From a checkpoint of a small transformer trained on Wikipedia: width 192, untied embeddings.
Each number is 500 + 50 x the weight over its row's rms, rounded and kept within 0 to 999. Layers, rows and columns count from 0. Numbers have three digits each. The size before them is the row's rms in percent of the matrix's.

# layer 3 MLP down, 192x1536, rms 0.217, rows 158-191, columns 768-959
099:446567444501439504506444528471556520453578481534421555632510549460558516566522426481498516421586375538535467497492642508488483513553514472545522528520488549522470518503503453526609411518536466451545436414547554433513510500591593596502395450520504463596410575525474537421540454376474535464519478417451526421529417438532487486448425601579528504519487493520498486514425487537485584532558417466559476552484500551514527549564473597557402522462456508488577436466568486511442416502591504406540417496505447543545600537463496497534454503427474553470470534527500456572469557392411457463
103:451439526491514530510479501466524440408476556474489492588626531379506485483554508477409491463406437540488517469570491591453498511498499385521562489513477462459417504511531542459556500536485537516558418479428508527419453552506507455474505536568471531522435517595492477485612452467523590540554397441564429527574478563468511512462530569533541533546501564478480572391450441430477367489413535514422433479566469535500588532553590512541485441492428497419541442496457477544493394391473430512479533422522525474473513474456498543527535590461477493531503515495521468586485503453556524450
101:516455510470485491547485558498432447520485534381511591461461478529458484511503534469464443567485421514537536411525478477500477479434494478457432475474548532571467534483563469490458524506462529569469361496452521450567522491506509534546488570566482495495507481500543451498536513507512436454550514536435469589480615554434477551518467556444531484531563441568465463470466578572409517459544515427538471576461454447510423428588507471571475551513540537512557491424414500460464431515514456413475502531511465538474506465562482517497479456451383608428508586529461510513528477501529582575
099:530449561488512423543451534525444447447462586552481352545563489498553506473591499568458503415494665478492522536352537508459452484462429540448381523525507493566483507452419524506515522528473468436543497589498461490583558560486452442484559523532492474398466500498475477439578461530522502633479433543528423563522489595545540485555520579504456502467536552523541612426452553497548474538506526502529512547508562432474484439533515522540503392473537497469489490598455512506499506496530538465480629421527513510425473476560502478470567502525487520535453461465430470538444537380546482431
103:514555457399486496514501471625490548475503577558510498426606433515566489423458420500494583566530555460509482516446536499472453437543379472428553531353446579491488457376547494435526508521434440518529416467485484556527504505596438457539484520458477498592479569517534510473557459488421519567592456438433501583418477476542433441663469364465452520530521495558542487594459435452474480501506508500510474469542499575526533480484415555431510533458553505529474528576509456534456477500505466376536513490488516532482460572485502487438525462471517471475534412436523460543493540534511411424
113:501446441442550520521486575418427429564541446583398394473441478448515542460574547555509537517469510519468426469513456505514623460443427525573481518528440546497477587471516531446548605506470566391503466518482424499570552495510439491540502501443547509491447451485524424472534523517548523523547493335509465477475537461557494502504524534514526494496510426491578529428513419511511464487496467428457467538480448465571446447510568423515510474527509534469449515493403494451412505504419480443496469461505495492497516522527511457498495485468479497407440475571486502502485479556555374405
101:556559425594547475558538576561533434514488556457476441478562543548531571464483493490448512411501557551522587518389465540537485541466446536462513402489475435474480537511484554561540505596569627467568608458399468466524433499526587457555531426544570415545465421456523547519437485489483421483543511405565456497411510510545529455477522561563445431442493385492468528500518481476542503456529556435522581470539525485466495411441430411472473491449556570443452545531426520542566495431417545497554447554411445491530524491424558545436503569510478642601519463443523453492558585611595536558
101:549621443471411459508516612559454543407482443526503491507528555553521422470515546535512465526502496514549472402546545510472427483575476524481549514558538487490562458454539442440505578484424450513564536484535495490517481448597471472548431448450541532487412525504504491580558486518615570528522515474449561519529521436498467474476505506523549406499489422515472531479467523441437516511526546484505488457516443440530434557495567364596471473512473594448564534500557639535467643490535573468491433446529511461473577455545520506609462531473554463545404491471455370546461523583527559419
100:468508515365487501547504501565502491447488482526431514518488494380463579498517514486452451568543538437599479573534444490489518480500496469489514529496524407621517540562512499464471479462530443509504496399550527494496543478469546541442550520552531447458522427510519491520482582506440440476467509472478478630529519517619541407463493410481419438568485569521497595482503474560467522524508567497489545519546536514488514517513458483536511421382516482547587459478484496530589456477494497429437574527562538444561488322448601423566516490611535489516533579491481532516401543521600496486
101:561562526484500454436475454521513534557512523564462439398490450473567582516511489507503493465553639491516473486458577480464499529465450430450462473580560462400533440537524551492449435450534516517514431473525549463478500427528528500512425456491547592396514480463438487536436510498491451503593543461502535365382487528517506559455576470521540491426522411456545445615387510492526519564516551438454442461480545549517398545538629519497465467470445558481447625515467419460426449532514481573520523538410449523530470500399523489431460579478384554540562469516477493497510454547454554437
103:495565498522518565502483438471590476489575501594434521495422492436432441471507452446390470510519474488467543554550579596491551572512568540422476512508438427518467448502564568443500488538465469559467525540491519431531413544525512526464527528494585550483434534485485473505451499466519502522588413480502515549504482516476488489414558515518551415606470514458485518494536459539472502485486533492464451477481517454593528494549496577464471435390470515496440463631592531472541462481582516498507500435441501500531554504463503502473532457583481573503483528432440415524557489456428558409
103:602497541531479494438549443509459523425504469481528514429510511477587457454450595480524479581500461528509560422453435497530565559460526536549554461459499418461540553549466545630441450576516492541549489483532516500387518544465443470452504470489507536479590578489511583505515487432569574429439431520579484498472540425511400437533541532609531535506408504469508450461507463560476576560536611504471516456456523606475524503480473538419542503532456520511536569600517544474510495506556527539482433596532474496467541433548509508502578505571465536614462533460464568480510479520487537570
099:454450510507567491536502493526520491496466456516486463483416558534489482444473491437467588540478545526458442562593515313429509444504612426603476479459448596552523536609459466529558427479514489551490524464550468491471504426501512549511460456459376553446453434488507533570468488535585398543410587511554541503550524598439474536412439610552434510500486443533508547416517532505509534489470416488540625603475582501484451491470458477501486595456589523529451383424434490495473534459451499525516509536603563550502578455547516406475395451505429562536496581509499470511431522499496485484
099:450452472504416510577540516424539515464524540545542429506511489394432438449440475551525509468428486538475478487520458510439444518569499465476501514460541388611483528491520522501466563455512527484494527464458410511499418492445543518457535487555480518523574501515487547543534514602517575550456586436520479569461471500576563560502450388543413490543472518591571550515406463513489478603458543544476485498495497507483503468496514478472408475476567515495470525539483534553436438542488488478559466521450434404492506551496468449536531481487461414554447503498520512508544533585448622565
099:601601414515586523471449444489575453554584527454494553528445475476451538509506538501514443463587544596497511573473538508488532553498537515453596415577500408413512569507465409515488488551573504562538454453468467523536505457480476506543487461502541514447514574492411522526496491465515508547549559572552434503438516516449493503475528550489552485438440471416489448551542443510453593510497552474583583497452460503515460535515585553397518501625439405406550531439561493470523417565377545691508484421516467482411542483507491552469420548480512476475438499463603561412468594534484506573
099:536441576557526445536416483628427572468453481565487499484568482468623492520532547438464557562472479512543432565491556527478469464552543417435528639477507485525527526562514513581438565556470475508456531480504552563445498485557528454478505462542564572442550474469481494533462494451481432532544502524505465455485567445544462501522527606546379499491527515517557537598466524473476529481514430467598532485485490526404505527543416462469547596535439485489566486545545524512503490520496501535467524461402493555483488476522471575443510582462420576550435508529538492557567628464570572464
099:576538513406435457466502464485544500506508530443498434509509542459541446537539482456557487388583435481504422420535473569545526497495491619571546518465486545499453576478486514517530483451544486505442493472566444516526454537472485540480448484619461450471421537466540440547600502494585500530499536449450491513563561478389546488538582624500493505529545628525535525495407468483576480512455581482509460499445510450653493525454487506524430493490531461492442494511523488531494485432419521508383558531486510559426595492491487367510472452431452524546502477509490476469543507525480545524
099:438525578520467520542468523579512554520541557551533538454562495574593496549425368537559504499456484543536521414543519467486495449482517457521464497584586466470454439496480461450458480422576523538503434525479485593428567534494532534516492552440423382587433530475456546504502506402546481489575603450562520480597472489528539468580462373476455511469561435555401440450463553529466493532454408494479482431442468526467545459483466464423511545513507554513540510596542540446467534464588533430500494535513457516526466493526491518613505460604479448544531544567462581490485498530646496436
101:484515539488546443422489415479479449531515421678537417536445456467426472498548557527432481511565492475541492497498519383476536524453617510494444431562537501495459542477436513461523491482453358490554511471542585521477463555479445544528530493518523530485466501529540579500462513521461421470476448600480482568417497557509438384481465453550504492487458505562482536509540484529526524569530547513423521451516505501519521534515553466560446476452395447588479568560509478515597616475442494543532572474449532519435431373543505509509450464555555498500472537530544512513538549449513483366
101:519561494565568485487461541459497475448479513506471471442503493436510549489416469477422511457492456406453484535407528496505550469480564426527549546510490507523489507512473429537576478481445574495513646519560542504474549547467499472489420492437544517524557550522510529544515436477490524412519470410419520481488502451467532500470522588467489568565495527471427489536497397559468568524464461518531452548454488579464470571415465495484521516557529490409645568352499448507500501563570574494502506440534434647506501538442552467508518411508509533576492550471490450512442442426436590526
096:498475630406461495522512552531558408468573501545470448493466533451592475472538523508469560505517549486503395494482434569469454425498524536542591428493529470482431460484425527547464501586512530484518486495470475473505487431458520518444417464444516423542511504436603464409498415486541546480548448466452546482499429440456497402564537579473456492418500578572503459300518552604530470500458484426483406440491561465581541492546483506456510520486402504492476498506528479550562476479543485566522524525512554475452456404499465511547486471530576481438446505566536578485613450529546443551
103:550502523416470526540454496493533612555494483468502498538529410470592551566479497554525437500507447500514465556514485633524500444522459600492386492456490382448539595484490449568558505556418524533473476479434532452510575522475503396498503567445492519478511439484477408536435448570506497489566488518478516537556593488462438529519514513550493575526468496547413612514423456542579451493438471470506505553443476545566499470496558486599481456465592514460544510499513512498391510509503445533470585539515518514401506454504507573481523596566507535518406425353531465425479442524476547549
098:484395492505528406527474555521488577402459451466544402534545444408575564525468500603456510419496486476468510577550473544438513571457531476523533493550459438523468521402496506503525504462412493459590512584498527415540565538391532500543532510455580554503433558598501489571449516535537436510460480566498508452444492537670560501319561538560475561526477490502452462466436469486466555506492528507507357508482443439434439491476518472587471513426488397448443460572630481501489512458560532409521544537550486475477499493591554491530434485557447531577408525540520535574488489579491532478
097:510478482527495500453573494518494479476529577559454438542522550468580552525523461424505493560451497498473475480542488508512559441471454565472549545436552449511557506444500510479544534587559476501573509397500552580423500531437455509437583539551585531478573517449531414483452530470500358633497465521518501501470499454524541494552578483516392534430603575537524492432548526531442411577433541527497521409524441639495548492545551479502537480524604453531548454516500483530480405543540383634488457509431492524497482429476516478500547511475451587445483462446524530482537411510464465440
100:468610512491492558473509514558474624531514473517499480478579555493476488439515532499530597508500501541450510488543549482525500510463490495558551563531523504533558430567530504536505590507320548514465497462494433427496467524514520491602615440525539531438544495554544555506469433642546578454552424519415613493522524475562584522529388552478537594489480498510447537479543483472512396554490456497462562470489437512423485507500542513536510419491555514356498498548506498514505507456498516464488536540501512561463493456526551479542591392579423468475599516427513434468529501584557596509
098:437553527487515534505510458513497381534569543490479474454573477478565421454449483463554447445485551440499451396509527486519588419446489420449486500561430442456406469487458549504570497557538489499422408441522462590518401536509497596519480497512512567466505487486456465479405521453561498479454468528528505473452468501468416473581514405372581480505498463569518501496570516541485537523476599489484520578390541489534505539540506548511585433448450532422414538507463521573527544478405451518552459552413530446519482484577484522453428452503425549444546504567549574491453444537489459344
103:518433571501569445491493480479499425512515443544552487545482460622496570467491451456492479485507406488458417524441417486501585508450508422439527546438551443488526508451535547422448541502479449507516421543524474430476508540430455462412525521512542513491580514470378526486506473468531558575577439387573494507500493498507415473492574430531501418591459435458483367539477528529475411478491444578461438502455493485464485470470477493510547563489437471489468473487604535485530413451507467431459543404566445551530573548499438514475521483494492467428580558544492560614487570488505594596
094:526478571507514554462566513447493505518558445498540451509523470467497498486488527419581448560504479510513468429515547538434403507506576467473530374425513508466504470456499486478496491511543516471447444503483529480503596481478507474525562523497501652465505527479517467499505554551529559573515493549517569521489476539569474563561531490522573509518572523601513435474514456430576460493612494465548502502468580470477456470502484600524495547527502465493587492479442482473472422505510536518561544521482472456503457449515513448481453451498507434504498511437444452449459528555442445546
099:510469545416533627472476531437457406436483515492425525475542522516577502550507574436512538392497466534520477437499554495417504554650531546513565482557428545576469416522538532451510514486486464465416556501541493594502557549464409469399457505439525467477550485555540430479395568492639457546505525521475611513432412504409534589529504465472514506425478465546487466447513465483395563652470527488482547536531520477512551471462528518598448393478422489537481476497505539419496546575501541500371554520476496542471484485485467368527477558435465428448533474524407567421533457567494570532
099:512528542486520525568470542450485532486477570457584535579492510393354520482426525487496565439485420537450438432566531543485561499490519484518553609549517535514434524416610490500566482534596599536516516473477480379435443452510542501457493531483447531553501554466373499529565504395519480504614428538513493499580496422471498553533438428517441435517495484479559495439526573552605455497549505504569507508550504455487541499455484514407502556537515511531495553437429478480478581485569420390489469563481468569549587449541546561464448464519533526612511526485510464431413538437428539478
101:525525531561429537541530527519522524465507519536455495483424429527564496452486507421392510442443489509516502527505514527486459543464539462519559454570518528373395507545484477558551448476392510529417560493586532545553494497543625529483489442531488530581489523475512569466494574380531574505496548457507501582487535464480500551539445483556512466454506599450496543590369510530461550566516435487610601479441552492419503584502476503438528450452524461491584487474544478483499473412444609458470566490501538524456465503439536444503552468486397436481531499542480513534443500545488523458
099:392538535506433437476490623466539507499516512535488468493477469458489459487547526506533510457432447568437522461522527341513528485485494456507513432520519449534513468491498537478468557440477587561498508477477506367528384528400510454504533427453582464416614519538430547575476558545489475463493442519474501485551465505505507521505514493542457372454467563446574557465445488485470518470532490471513506495450465410533367603536468387466575457559395503475504423530559469530543483627487533515433490550447565466472452490512396482458456516453477558532471464499447436487484468440568489473
097:564463477545503522530559465503454521564526456471651536451480426523555479402419460478440530628517462451496585413511456473423531488522490545453540480561480383495497536473507450473515479546535485479443483527518437632502456444522479461519516455577614579483474506470504482449492509530639439544543541496523473556540596454507580502539509496551492552559474508443578595540571522581500533579489490510420499498535539535494554492501492594448534529457449515557513513535530625488579379511581485501447590563566536585438527432519476608613540476500505540454495397422396432567512632509534522484
099:548548464640396488479472593570498444440537500455485577495496544558493460457504650405596507410470449525476466508367525498420439536499472476531476568511514521524465470445390448549395479502535491493582513438531570564599462495436590412508528455520554543435518487482501494504457513569452485524473507380507484576570479497491406479461530502526522478555492465499482509493556546434497555501552523530520467442485441516453470430463434541524531520402515504535512506579556378522542596493503500453432516524378507412520504507554506466566569579406454549507541538485524441486549656452573478398